From a checkpoint of a small transformer trained on Wikipedia.
Architecture: RMSNorm before each block, rotary positions, untied embeddings.
Each number is 500 + 25 x the weight over the matrix's rms, rounded and kept within 0 to 999. Layers, rows and columns count from 0. Numbers have three digits each.

# q: layer 2 attention query, 512x512, rms 0.133, rows 8-47,72-111,136-175,200-239, columns 192-255
# k: layer 2 attention key, 128x512, rms 0.127, rows 8-47, columns 192-255
q8:514491508506505521481532499490487494513482477503498486510516481518485515508508523488490478506490474509499501525479498471535512485518490514473463504484528505529456512467515524470507491522497528
q72:497521444512490516494509488474468500518498515491515533492505543500507498501485491503483545508491467506511480523464500506494511482467487472531489486471528510514459494504475523487469497525494518
q136:521477512527492526495523517486491470490531509477450513539502493509496441485495539523487493519478496475498483533497519503492469536512485509500466494530559492483491527507539542490496505520465558
q200:489468495503499498474495501476472518481519499501495504514510497504477521499503516503496512481526522526462488501499508502485515523467505507508506527544521495520470507493500530456519507515482485
k8:463451490462480514475492533534381497561571548481495509480546518464484521438528472501504473561540481472502491518511456492446504517534527567495534482524503527532524533535455461515519482520479454
q9:506520456497537509488508514497449466492505517510495491497490506485529532451528523534484500494510467517524512511520506485500498493509486515510497470511516524497480508556475486473519521500516486
q73:498475486502533526493500501505478505528503506486527481538499501517497505481530501534521501527488498486492456514536490516500511505524509502494505505491484522511512514508480505492526515519502493
q137:509504501520508500494497501510498521507497527504497469492520519499534500476523485509453498521499495550508477503523497533502503518504460492473505490484516514535482467482472513534497500494528501
q201:496482493507505508482518483506470472525517515478491505507513490508512463490523492500474505510501469495505498508516491521476483493514535495512498500487504502512502502493478506521514502481537531
k9:472480523473442494485490535513484510518517506467544448500523517475521463506484525480506494474483492500523508509480465502471475504546466510482579509513517461522498480487492513478489460523429523
q10:519507511509484485505489523510536505499506491502511555524542482471442507521476474495549462518561464468510482490504514488513507496516527524470499520474489462504524475456469505516490487523510503
q74:512498481480469540489464546485482524451498519469472525511510466495452468512509511473505458475494517523499511514485564464513503513494480443477463486451471499512474469499524489508478494516491536
q138:472508497499473506500514566478489508483492505514498476528490512544481507458475528511490488473495483533434517504494518504483539533510521534523482498507508465518489523507526516527511499496523487
q202:495536549506546514514467466497506497522453506549478495508531462522478454451494521504504514504500504494505492513475495496491541519488487477498497480534520489487490556527495512528499510569507505
k10:512499515513524529509487493514553456459497500518543515502501527525544488468472514516505498512494559499544505488500459502456456495475496503515518497502524513462527539509490475515486525479527517
q11:521486490507475527515493534485485510503526453544464501523503555513497479522500518474492480517481465427532487516531521516544468526543510506507531524485496512512491537445511495521472514503489502
q75:523547513546504460528527502497499522524503482509443552496479417510438498501548499501470440483523484436529495511473505463464454540524504529496508504496503493479495509484521489530464490528482496
q139:531535478508494451526571450518553479478512528509490545472494469505537517496468502538504479487499504546551533489477504510525520498513508490511480472469516494482504498525496476464479510524506526
q203:520527502519511515484482463510544453525501524576505463526460490528541433506485485547503532530508506452473499557551503499493482453490528473566512521505496500498499512478509488511534481516509518
k11:477488503491515493472484531531493472513439513457515484526504524494517489513455487499532514488531513491507458485502483463468553480494437532455482511512487514486548502544502482502529561527491471
q12:511502511545499492501498450531453495477516488510515517520490512463479497477514470495469475458475482511522529513449502529442516484490460458492502507463532477523510505500476466513513536469484500
q76:533516511512546506518481480434494562490530467504546455479500506522535472554496453506487464483457513533493524524503444508541530489497543496506500503501528487519521487533497506511492426509435493
q140:523485551496491525481485518461477473532473521526499453500514578514477443507519508438474526498499492532448518528494486460553520469483511445544513475481513509470488462560528544554469444520506551
q204:516490503470436514469530491501515459475505479509544473446515472513464511449517501527537519500536516527528499587544509471537548439538520553507481495499460514441509470506500497509517520517430495
k12:502473473481477474482510513491530460536466532515474546493499485515515496495478526505510506460461490513572483489499503469522470478491473486500494491509473465425502528469520525456497554512500499
q13:497466485478500502481485539559472518506480468500502514515563492470496538478452495457515521550503531504483480551507528453502542514492502531501524475536472542507437466548505483488478483551500493
q77:540503517531514528534490512505542447445470504532495468463480525473479474537467493449524512512470478490475493516532480518532474514509498490508484439460507519535534473532468480459528481476514524
q141:459498481514506452515520508484499515502492478487499461492538497485510438501506482541474486496503458489488507466515432561486479504578500446475494464496439498461466556493537535524452495481464457
q205:429494525471476442454487509544467540464479455499514506487524484544479484536481494468468473489544537528510502530495518516471494452491547498480527499456478541477498491461500471512518458476461513
k13:506513515548490483507523495498518511503503511532501480541510473523539480525432531492451537453537502472493466513484544538484494502486522494554506520495526505539552519476480518501496516473483455
q14:537517466490462482481517469519501484462498492553531526446479527493490497491530506529520506520472459505515471494528501480481500509481530489508478531513493493463532500543477510501476528521484485
q78:473506521465504508486481530493475526456488490545505546470536480508541506481503458522483464504518491490515448467523434478496526523468481510535503513498513537529503531535503520527447566484508466
q142:481548497512506506483568550509501466502487507477494467478481491538492474528531461533483469515541459487584505519462511536477501530531513502478507483511461523455496550474478493469548512488530491
q206:455520537471514408465452478541483484494510524528490461531516518514450525486535474511592523496540530551453518533522509508459494496530541521514496497497520509445535493454535554506480545511507505
k14:563450519452556535527479481444540487544501457470486478548473532469485500468497492518466512506470521570466489511537499503499489516488484482504472482538509471476493474511491474548509482502473507
q15:572504464558524479492514493500522493527533488486498508470486486491487532509487503487482536494518500467532487524507487484503474447474479494512487478498528484463482486520523483473517497510453502
q79:520512505545507540537545466511489513499485507505501481480518554464446523516532560547509531494479490481505517528494459541485511495456495502494502496524474466467516466503504522472570476555470499
q143:519511501489490519515501516503440470471471459515475506521506533495462467473503455508470476456483511517483552527496471457511527435507468483474505485505504491483512480451520483505478512519494481
q207:469541534520494523512498587550452516474458473531481513478505559495508497524483463491464513490514507464522541472531474445500482532455481468483485471521522479484494466512446451507510482554511453
k15:446500522458482450490536460526491493541501535455516529504531478519544477492505512506509522535498493561514457468507520501469503546553520506535522532492500489539493516490515485521522499494498505
q16:523433458514510502503493546477509507529487507505472491527489462481504502495491502489564545486524483512472521545498517501451528533463512494523506506525477498504531492476539536500511489537487448
q80:498495479502513512491515543490494494560514476427510521462518503546438554430512486454508507489550526520452508515501474491449505484457502513469487499488498501492505470479523445520489497504507522
q144:511532465479494458521479446494485485470511544473515493507533498486530542497521505551459525514518514490481502526490463456519509493528490470478466467485533453471504503479483475502511484510546509
q208:482426491512461535489484476457498506492518503518522496548455517482503535486496501509493458482507451531518507469542489492507463439513497512468462490537503489499479468506550508494490497492510492
k16:458530527563500507425491502490501555536531488487488544485491474463507479476542505547480456534454512517524534497469511537452466525499487493535509542502498542509455528508486465503515485441520522
q17:531518509513507510530507493509472525512534489490483540554487490522483474460512480518519498498510474509518557486495500589512536457483467520504474572503537508479512481513514506500514529515483458
q81:494473516473502480516501504522516477495528515466485487485462514468539512491501487495510508523468499472486473468489489493521472487509486460509525543463513431521514460489474510450482499552518523
q145:482432532456478467475559482526512493504485541509492534495465505556443485526561429519461462508549515512509543533469501492481485535493494498472545544507497463510452507502467500537504529531518527
q209:546554489490471507503480507467470507478487543487501533495493501487467481502477500540480505537493506517491513527459471534542487498479533521465438478485518491496474476560510505460481474483533526
k17:473546510507457512455479501510484488448466499520523526540516528462461503504495512454515487491463472462519510537484502445482470487495530479518511503504486466492511517507493489490489499469514490
q18:491461520527523513498492532453505524464510490514468502492522478475476433509507514492467486489474524483496490511472476470503551485515492513507477437456501463520487513455493455542485521504511537
q82:513507542464519516438485483525555488519502509521475510506466440514522506490466555548510485531499448493519502515483513475473501506511444475511488513531469486484474465494520472485494493509501537
q146:470493513484536519495492502509512488477520460499472536534462465473522480505537515480512480482495500480464462488511506474515521534532523459518515504527518471490484478517521520452466482542483527
q210:470510452481501502530516530512512518518472449477497455512483479477538534505519479479491501509476466500477499534462493505509512547493480534488517479479477492534523542483519519484477534539485464
k18:476502455503516496476542479555489484504433522501533510512538560519476530501458491490532502500506528503509493532550557532508458520500565506480500539486517512473500506465462466476546525457547534
q19:517507509477460485503470526509489488495527504486498485465516468516507519518540526456529477500521485506507532495494530537490457547512470487468493524507539493525527512475510501483548456501505465
q83:495533510473473510482505516518503468511490498457462492479502528487470486497483527502517534463511475472476472500472510528521515492526488545477471460518509458456481493526498519491504505495505460
q147:508456503511475482483473498521511471531443478554504501454513532498456535492520531550467519516519460530442486480562495464494498473460505525491444473475510501479493492466439552470513447486461496
q211:489469472464521469478523517517526505501512535535529465478513466542434487509496496514543488496478520501516468539532509480522485493461489489492523536541473485517507476471492489551547461516487444
k19:492538553484515438473537533520511515512498526496481487537500490514553476468472495504504462540465470501492495528473499456530516477495537490512480519499493521486494452538541491466497485470503512
q20:530496524498524529515518492474488511479523503462508502510526513466554525508491495500499515478516492492490525516464516528507544488499496492527523503549509495547447508474493461489436521480518474
q84:505568525505487543495447510496507470506504474457511514524486466486509468506507497505543486486503469456551510478449503472509523476547535514459506514509495525519479492519507464504506536505463499
q148:521503479524498493494522483457509488522523541481503519469498524516503475534469495503484487550501506497492520506501513529475462477532494513491463481495498472473459484529482513506506475506525541
q212:543483519509547546510521510467463501521523471501523495463512507493508562497555500499472522535489558446531501452526468527500539539527545497522505510515516483525518505515494532499494473510487527
k20:493461504530515478468525474477525498537481515516492467492496497524476485490473494488512497484499507496502467485532506500515486511524482490508463497520480489526512440508558502521487499494483502
q21:519499502511551469509477512503502512499526472480532523463528495534492469505484523464517508500505503506497485478511506474507509515534528474477511463425459487499442475506489507482450454492486493
q85:501508522445475431514513430478507514494519540511515514468498502505485520505466496483500508483527501465474490534514479490469481509485483493492500507466501503477503487521520529481494488495522514
q149:495533504485481470485524493516525487474483483482478483474487521506528485524500438505494473480511515523497492473446483493493526458511485473479449489539516506515505526487496506509495489501515526
q213:465502518527558462472501521508501514511506486519519501495488457477487556474455504515517552487492537485520499539495504500472498487490505493525480514502489496488561499443538506511502471496511458
k21:543477503489483467516466503482466482485483518520479476534529448476497509517497499518509479514520523499509502478494520504548487480490483468481504482524494519473500478490514508520527489474438512
q22:509471541508474547475475474489525506537506511494488480517495495445460483481519476518462483505495516475521489477447503451501475505454581481477466503479521475513467532475510498463537476505507517
q86:521527489500490485472511450503513497547490487452487498462538537498524493515494471521528514523549521462519462490498476461510506431532538518531511488500463522488495449479478513508501503501504461
q150:519468501531547499489499489446521498544488546496499513507500519497476509569524517526481506518548495516528495498497446475570481532472536470497496541481511541526468522500447447486492477557533489
q214:537495527514459497483488437492478506454457514493514476530499499497533486485521468570467563511487543470471487473532507481485516466489484466503485488497490461504545508499491494544484508510488540
k22:501496458517479499507493515513476471463495457529492495519482475481462569502483554464504499502468536511507495494536504497500501513504435543517468491547472518502496495511523482462497459427487496
q23:510471537511523526502467486489484489491545528468542506516487490480504457509482517491529471535535473518487498528534507511468517508502506492479521506489499501537507504514545507510512481481535491
q87:462526508492459519495524476468532491485495494494505519508550475453483482497517483532497508511498500489505534539495468468516488519498501474464512527491521482506522500533457475441482519521461561
q151:429480522522453473481517498482506475526479522454513521479515504497498486490471440497496491520524503452501540512489521571472498501476505486470513494494509480507508523481511504481462498512500496
q215:531478492467483509509525541499496475501473486491477529481485524515542542551493473476522475497502488488505543472472538492488508502549487493492502492480524507508510481494495475523556530543486478
k23:480537488495505513494519519491512514506467498480498475489498516475492525513495493483495522507464507494501499466437495512441505529528553525505455497549462489505476489505491521467495520466548499
q24:532452538473510500500519487485520495491518476498520482460481521525522475471504503518510511488502516486523425496484481488501486541467452524488507506510493478533552480508492500454474497520500539
q88:519481519500504455536497475466497497488509519482538494525563511525500507465547503481500499498504525469473518524489469545536530477489476558517518468447525495530491499488477538503465540476541504
q152:473495526537532503553530524470519508490532517503488492546507499526501493504468499504534490550503448460470465464481481533507540516469472528487462502456497498470529502522452489478498522446512527
q216:498456525507530489479531491477500483484528545496520519542502507492489510461540540462458467534482504479514520452530450484499506520506470466521510549499494516475493491477492475525489517500540527
k24:445541477517500463527462488500485495532503488484531480493489471454490541480502476492471532476500540517480507518508491442505451484541525467500522499509479473470529538509501505499513466527519484
q25:486526503503492505472474533432470482506446486586569489485486494465508504523486478485471493470489523498508507515531484484473460496491509513478496521496478508479481491499474505471499493504478513
q89:513535507559504466478457519507466500497487476471485456483485500533522533485473487483489501506484509487536476493527523539524504502486570485499482493526511485527511481485514455528480479509464517
q153:535469524486505448523478493515458468440507528450501482515507537474505503554536472460542515496526473506483452499555455514473526477453505479504476487521508495513465474488516464500499528481479492
q217:474543501538510544497502514461479472483496476532501464478539477494483463495518498522494467490501503449472523528505467496493481461473504491469486478542513546508551510521522529533510515479501527
k25:478481494507515477478498495517528517503497493515479510508458507466481484486549518534481534507484472479545493492525503495534518522520487524530489493483494507501486517485485521521496496510537516
q26:499508489482472497504491500528469477503505480512532530507480531511478507494483502484523467511455525495489493480478510504549506499490503500499515505455504496491484523521490472500505485489510500
q90:574544515522512530544486549457506495499527460504492493485510467516511508485467505532510521479507472550457501485500471520509516477492512509523509510491497557514474483562422480516514506512532491
q154:516529511467457482504448444498527547520496527487531485446522487547497522503492443582529538504545449460479467514481444484426585453487481516554477486517485483515475484532454480494541467508522487
q218:513507455525505549544546467508501470537531447513574505420544486536495521505497462510500518526554481467460518481489488545515500494513493492531482542476442515486486495506438455559538488479491464
k26:497460507495483488479495517508496488512523507459478449550518488484516471488490516488498484491504509515508541494526501502507486534501488533497505513537531501505558479507534530476450472464508498
q27:502523528491529527460498494457527477527494507476449516458497476466480530468514494491513518473498500543515499467521563522515490490527505478497513525559475489475525500490517517505504481490480501
q91:523506508505497520530520489494521499486466513483474468491466531449578481507523512491525564514460506541461483482494485475539491462461481529449452464503467491500501491528495501481504499492541514
q155:511546503479501522533542486483472509515526509507509498550503512490528500502478506541470536526505520521552539603479501493504475550524465493520452454506472537543457540526467467430437472453509542
q219:568489489470500526494483506506493480503472484526429457550509553510507468508497535491509499476488536512523541484477526440522475526499458474496505488516564520520446524489505439434480489504451504
k27:459492503550439530496493492527472495498475497536528468509518509478458500453501508503505533498513498507518443517484464490535500540522535492537506498496506507478495502495487528475523515536512502
q28:526478506464485495495482459490498496526532459483509498450519484492471493505492512502460484513464532493493473475494454531488538486519521523505506463507500489489495496519507517496523504518495494
q92:550494509495501517477473488472510517501505507531544550526496494519456506510459500515474494508483521480563496454506494444466484550492505530518471513475484524491498489550550505500525485501496456
q156:513443518463501527537506477503485480534527488535503504487472543522445462481516468512510502510513479479481513517476494476466482537461531494492503515455503518511536502495501486549518491481493443
q220:469497508498576463483475504436445489505491493519506488475492538558469460486544542529550486457489499514530510501585521460479500430484533484503516544506482542514538518475458527511515494477492507
k28:496532523525524519497505497493466521487489569500483497493485470479514513516509518463546504519540521551524475495542538557500473465556506497464513498501539473491508499476511461439503504474513500
q29:519542482496514466499478534486519505497488480535542436500529474522558516527502516521510488548490546542516475502476509485540537480533502524479491473527502485451469501493516476502480504499507493
q93:505522506519531516543528506497477489538517531510488483554501497494513536472457505509469479511449505494472508534518480519507509476519514501535497499501507517519479519476467502539486521513432519
q157:529514506495447480478470507516492524490477492475517506491561526537485506494526507509480481508526494485509475501434513472485533480488516518565525540531467506501494466535504499495496537485466458
q221:488520506484523490469493505478524455532495450528514530485511492506494485511510445487499468554509466506440550524479538534503488511473443503509448524527502528447477489501449501508500508463505439
k29:479512493496502521482498481465499522463490494487517553464469514522496542473495482487550514446451461507501470529500510508481495470472476517501486513474466514502544509507499467511477468546571495
q30:537539519516501528509518553546501528475510496497534517516450486471458494490491501503469498482487566534461435483527485459500532500462545497450550529498518431444524484490499547513518500498503513
q94:478556509492468463503554520481525529502531524467529527454497513522489479466485511543489487479526547473535502503484494470505477521547495486480465455502462484449523473545465470555535536483491526
q158:513502492519450533510470525481515449472501485524462503510525462494507491512551516568517493491493464529490515481478538485467553466504480449521510482488515515484496436486528505574519496550501451
q222:480481490525509564437481488494505520525570484436481503517493534444547499473532489476513532510473472534511507535530516449469523510491506489465459481521467445497522473497518536480522489543589509
k30:479519530481503497513487469466521527535499553494540484547541496495549458466516510464473485507492506492505514516487495463501492540470488505484458497527453517531522525488465468492478527499506498
q31:493535489516526495496496468539506502470508522473518489511502458513504478506498504511449491477498467498503500515533498513509477490487440530513485489475492469489470509540485500512535508501513520
q95:500483501442518455523491514539505511461521494525500515495466499528470506493494496516558502501536472495540499516494508493526482463479501496475552461497553532517517480575520461533543500483486450
q159:490502496491540488486482521529504478465489495487513481494468446485477437484483477548569492496528512516493512489536512502469502519531524485497517486571506502510578499491524483500458483483491485
q223:483542520556549522451454505514497501510493521515531510476517500533482467463494474511480518493469511512484487543503460531467542492492443506507464534534520569478503474480495490500512523487480481
k31:482487475507465514520469530528506523512474496518505428452480521468526495528450491488531481530501481457480483458463500531479488508535518477520493511470488518510486519508500501483492535514430506
q32:513479500472510503502511458480528503522484449507510501512471510477498507445518469475476514467544501552515466490537535503473498523495505507473532512490438505457492493498512544511525513521523454
q96:518527514526530506497458496515519507515499497476501539470518475520483503492544473529498502485446536525501484494532464518506501478562485501461511480508519535494529476517492507503555510487470470
q160:504500487502536533542474534528513523517498498505459547448505466499482547479525498520500458542466528543520538495542474465518493462497506496487520483523485503532471493486505518510521482464493495
q224:498495486540523473516480496502521498473464495521473488495560469506486500496545501478483521488487527521510449503446460547462489492502507513481508477496478483504495510469525528496528475535522477
k32:500477475508494506457528474441511487484521529528520464500514450514530519509464528511523530526494459484519512551483557548499541479461503484558480526487527482508521522537489480500485478484488538
q33:470479535439525494519526538507529512505452492520499519487483440468516522509465515460497496500496510482454556490497473468509492520479496449504518493549522497488478543480433485501474512492482538
q97:513477477480532510507512504520489493483505497454568496518490505562390548509533529543578518524545490572512515481492454561453486512521543588457495551531503535481514484507494520513482538479545507
q161:459517528518478510487497474480463546503481462514521473469462527546484498534554514517530571540523493459483479494463445502517475490486522546517465505468499514529491538522488552492498563507481485
q225:576546519521535532451472484528556477531475450507493538431472565502493442545479458517552489460501532424581492573523436511484537480474537483516472483496539460535496477459460492533535481516495442
k33:532484485473476503507461485489504523495532501541488451503533521453544506506516510474511472537488465476494490532503510501536462486489513525474529507537469483505488563533492494489510464544474494
q34:460525533500498499492477529502550437498485518515507502530546531471486511520461489489540531500539530500490527529475474506513495471476465514532492504531478509509538520485513495455512494507520511
q98:466519548531481496460475487521514536524473495500486496558525462454566464531489497496490492513464507549468464457487485506446475504495459480500507462420497478465439496497460482500472533511504521
q162:537540494500513524472521502519447507543546474507453527551522516471533520481555541488444480489504471434505484468448486504475438536463509492480480460425530476459515523491522516502502562515509498
q226:447499490499431540524545530519561518524474495524551468523516523453545472524548532538501484533429541551549509515450489551487451519524485550445489469482505420503505576510507453474488507545462549
k34:527481457485472485540502493506493493496501513498465473513471457565470503480516528512529531512485478522491493506513480509480484507523507506456503510542501495542470466453522540474504529508454538
q35:491501521538509502520530500483521486477537487533462475522521505513522512493543511565483485531554524484461490491518496555488518517459497480509501452486492461510508529475518538495474526532479520
q99:479486521487513482508501512517481520471575463501475496511497477501495550503535454578509516482535521464490501536462541525464527472468507554522522509527482490524495518510507470529542465448498492
q163:507513510528524485535523495457551553457493475524491464495479535457514502467513471514466514540514486517473490504498461437508524500538577492432551505489525509476494493549502499509525475456518482
q227:488476483540499510538522475449511466488495463521504493530474500525463494542458478493515495472492489493520547499554529480504462461478513481452503480511509514533506442498525497490508458451496503
k35:493537500496513525489490479480463509505464545527534489487508452514446522512487529467514435510494497496518541532470431486477501470518496514530480519486506512493526506478512515487538496495494515
q36:515501469483469522511535504500480498484491487479506528503537512495535507511498497477494507531483536468465480482474520502531523482495489486486499478512502485537526488462535497535504528555490513
q100:486529471497501479497510540468482509479481555476539497554521467527491445483505525485470482510418533523548496526501513504457480525487476516492504529527515526478474496484525520496509511519484504
q164:538512492493537477485462478475465422486504479489535474468481514462512459512499544505509521442436526504535515478488472518542469489489470513458533518537493522478466481489399424497538479493483454
q228:514489500460498492501510504496508513469530480500526499445473458529509489459487478496492516507468481478528494503497559520472489473486504515505526519520507447483515507473525516505507486467433497
k36:472470544517478563492519499505501522511510520489487508478500494535504502490436453467507527455538526556497526491503517483468530493478528467539446506494485484508482494504487511471501466506546509
q37:503528495497492508532457481497492503494519479537506490445434514492474470470522484508521538529523459507508480487484573455489490512503503492514524487479506509510526479521498445516479517505533502
q101:524517516539501502505487501503478513488479493494500474523463485443524472434514542497443515521500494504543484539509496502504528474512463471513496534534516519496506548547513520516524446475490471
q165:470549531469475484425532568521515472406463513484467512515471543497552504505532559500495510515490495550505502518494472503546489527522499449478528532509448472505526494507587524475474488449510518
q229:511521495522503480520465463531510501473524483497483472479484546489527513569485503474497521539496484444479515535486523522497463503491495513492496485546510492498469498503509516472473506529464526
k37:508473466507516495529547475534493481529469510495476520497508454490515487477481512454516484444475552461544488476517501510485475491525520518471475529537549508506482488494544498488501471518510520
q38:504503511500517513504532524501537484531466467487466541505451498495480481542503505553521501491476481517535512491478450470496509467507502532498509462491512491490443538512486478483513531547503504
q102:545524520492512495509465481515560516476494454511503518531525472503485530467512515508548505485507487512528485506512464468522473516524513506469504556492500452481510480466527457504527497496457528
q166:536518492477451529516505488546509530491492464453480521499476506531464468499501449468483524489470500506481488468500505445490506513545499512512495513467449485510496490528493511466466502496493480
q230:501482518484512525517566517494532511469476515466554463484508499487473481551460516499496562509484515488475483453539485515533460490523502500538474472507497488466485501509474516572523495517478481
k38:532579513524509486510550502505525481494501482491493487463485510504520489507476494495474529478523553482508506498527530517479490543469493501452442475503547503536518485506528515507480539492541549
q39:503476481509495484500459516493516501490504492510489506502513546513491533498504497554499464470496530470489478441449512497464488480510498491484532541515534546477508484541491445484517448487512492
q103:518511539492519518477520540518499477440537507503445528495558528483488499518510522517530502495513499552515489484471465526445418539454476487486453526497508482521547514510485513470509546501502509
q167:499468493498514512529529516538519552519514486500497543516576515552432501498537524554493481467483492485502488458533500475550519526474482473510521507448506509493499500468524532527462491548479509
q231:566539505531540467525487507508492469504501441452476471507509500517509488487517425524488502477518479509497468511497521548471441524503487458560457500507515529485515511531500525494509489516500473
k39:499530527477516555479484505462486459501488493491493496489493477495546532486532517506485489513490481520494516479488483499540526524500481517513511488496486477483516493474505527487513515519503462
q40:480541467502509499475509475474503533450449488537511512539518501498528502553500521495554530498500513486509506493467495492513508507527505445540491496514522502526459433467509501517514507530514522
q104:518495476509517514492507488454488545512518461525548486497509530475508519540514551523510483520504512513516487509486505505542485521527513514504483520474467539504447468494491470506527552492513479
q168:537507490496479492474530489459447429475549473488505497510501511477474496483497506498498477487529484514471465523446487463506437476533496438518536478460543550491521519508448498511434498530500481
q232:490469495484501498506453528499503495500523514480517500515476486511499472518486499515524514550482511534512500471506470500446538495484498571510489571469492494495518504501498503502498475524477461
k40:492531524511484553521473505560500518512475521515487505469490490532483509461452508507513560509477512500464497461461498497524522508484507535477518462549484487518491487530525502453523491482513506
q41:475490499492488509497521552520523466515506495462437515466496536556500515498500483471461475520468492480528514515486498494492495543497495499519517499484542474461528504496522462521456484461472509
q105:509487534516508503443494444521468502517514452488522537475513496479460566462489466476469506510487504508502493497545467478482495440496503536446500530497514525539522468520524482483484487479500464
q169:538507533523502464543478496504498502517454482491475520508529518501483478489493473471542481474541548501458443530469499498517481462487476496514497503466489508504484525511512531487491523518498480
q233:466507499527520439508475499517526521553454501523555519441504488516443504504493481492481530510521540504489533518479483474517501492489475473478491490531535483534504481513509517551508499536575482
k41:489500466533508496523482466478505530493480495512469508505492497527505515495506541521500531482499536502501490471510500486489554518509475474490518534504500479512479497523542499426506520543510465
q42:476514512507504494496480503485496494518500508483508531484554496466492476476459479497543516509522502505550572504512463506494472511519543535476478472501526546489525532485509510500507517488446495
q106:498513531491478514537506517519519487528494489490503496517496508502539496511519472505475500494489466530487524487495536533536454511480514497517490520515491502526462470503529518472472470503503495
q170:533470504500469535490559497541500468516498486479468461466551479517537540519517542470525505459502469466477507480495543483504517516500537454471491522548506500495486556464536510530525442520550556
q234:514501486534502477512495535512485476500481511507465501518546536496493516491490516447551473520499489515493478484512512526488474489502519471541498493504526504489483473430469486480494490486535468
k42:501507527440513524494489473504486459460511526511490499516471534455510508490516515503496504491461537484510493487511522494478495453498431518486512519487519488492478524511489504502512525521496504
q43:488535447529481464471474504537453526493495516506526504481524535491487476528497473530533437507495519493481527496510506536506497549514514472470495511507479466519559491493459484512523516506494440
q107:467506516505509511506509496475487467521504499511486517511468490513463469431494479484523458525468528511473499454526502503515486514494551484493531506433514502515501548539428461505539495510495451
q171:473497487524484514489563499491507501525507499453508517504447524503520537512442525494511476474509504476495470500529482511510513524487526517483489514474508506493501551511457500467525467473528490
q235:537505498489487457457494470468485475514480430465450540474510540500509519523488445513517468513475504518543516531518462496502498492504532469443515441504567516530491514511554481512477524518475505
k43:497450519502531446479523517487516507499521478482540522481504457534513465486510494516464496523561485500527502504449487470517532460475480493467493488506499490501487544496512490523480573487497529
q44:541502485476470459502495523524484527524494469513509512476507529476509510482518510496528484527486529514501491533462524492419482506478503481542444518480470479525525480478530500489523498517536497
q108:483520520518485522461458480486524496520502528512488502487505525508496473498505493498464510495463520471540472478473477450496494539499508444496487542480443477484496479531495500518457512531516441
q172:495553478399504501482495490512531512527537498493493491504468512498518494524531500513492485508486482494502473526548512478519463530489451431478501552536504502512483496540533476504467527504502493
q236:485444512520485479490513551517516510473499532500434508516508528492493487462488514505510526513473488525486481511459493508493461537537516519467473506480517487509484511485503519512459492514500532
k44:507509517575529520492502529492507489465464471492488470488526515501506488511513482496534447513519507517471520459520482489520547461473526495518563498486500512493481509543475520516521509501506490
q45:503490500466515513511506525480514479519505516497483501480534502464511485441535524529513471515511521531501515478511478453534555463521482471505532520530513496506530491515525503475481502542516482
q109:465476479499498483506536493490510537533497517498541486506503507513503487500530461522493440486553482491483479523547465527487515464487460491515472518483476512493551495495494456509531515475466497
q173:489490521539542470520488466525474555486545479544543506511502493514485515510507499485497487479526452512473454504506482549522508526498448503510477509485534442459451505489501450482501489477519476
q237:495504481498504474496479470477522502475517481506478531495480505475511504505479496542519546505508514505513490517533513531510473520518555554517482541553485524539506489496487534523494499467529521
k45:489465485494520501468534448481488513505486486517480471511474518535490478482456464502480525527517507455507515484463520481483511517508513568487533532452480502505523505506487516507490498486505497
q46:535484470475499476523482483472508464499524513521547486483480513495495506473539500505524531516479506521522485523474491513520564487519486483565514482495488493484520499509487509567496481486515487
q110:489438477568528492509513431453508512518505467446545483468482489494443504501487512486518478485482486510457505502474532540505524521502502523496519532484436497473544504492487504497484478456490497
q174:542515522496545523491484466521520500496489516466472519505457497514481532509465477489531522515530474535515482478511451523496510513473483502531510508466475518499513517501480474514546496445489495
q238:507461512536501467500513460509524489499510520497493470427536517520483500540475480523526482514539492502542503538505497522487519540547513484483457533469481469518548481539557518526547538527546477
k46:493498501583499499510506488514503500453522532479497522515504501524493503499487484507477452477479500525513483494551528462481511496563522476465505504506532479523473484494475545503545509499528496
q47:510485495501547413481510527504526504473504484507504493439485456488507452506465492472481499512493526548531530458469486553506495510502543483519530507539507471504514491472459485492480523485501539
q111:505462490529485492483505495555505461491464525533482469483501479480549423519486521496478477509467535537494521488496497476540470529510498535495544476484488455503490502494504492475479504471470484
q175:511509455526519517505484520521526479507510495516514500513516426514482504544521484523518566539493522490479495522558486506451475520508529494466520510531479495527549530497479480524481521509518519
q239:510528511486502534488498488487487504510470507513467463491489507523503484517479502493484522520481525524469499494500469450479484480537549465528519506492490478503462489524514487493507525495549484
k47:446498501471497500529494469526500535478501456535516466505531496517478515529525497490456505497478509516472485477500514476486479478486480456452468512486493566476480476479470499479476499503533471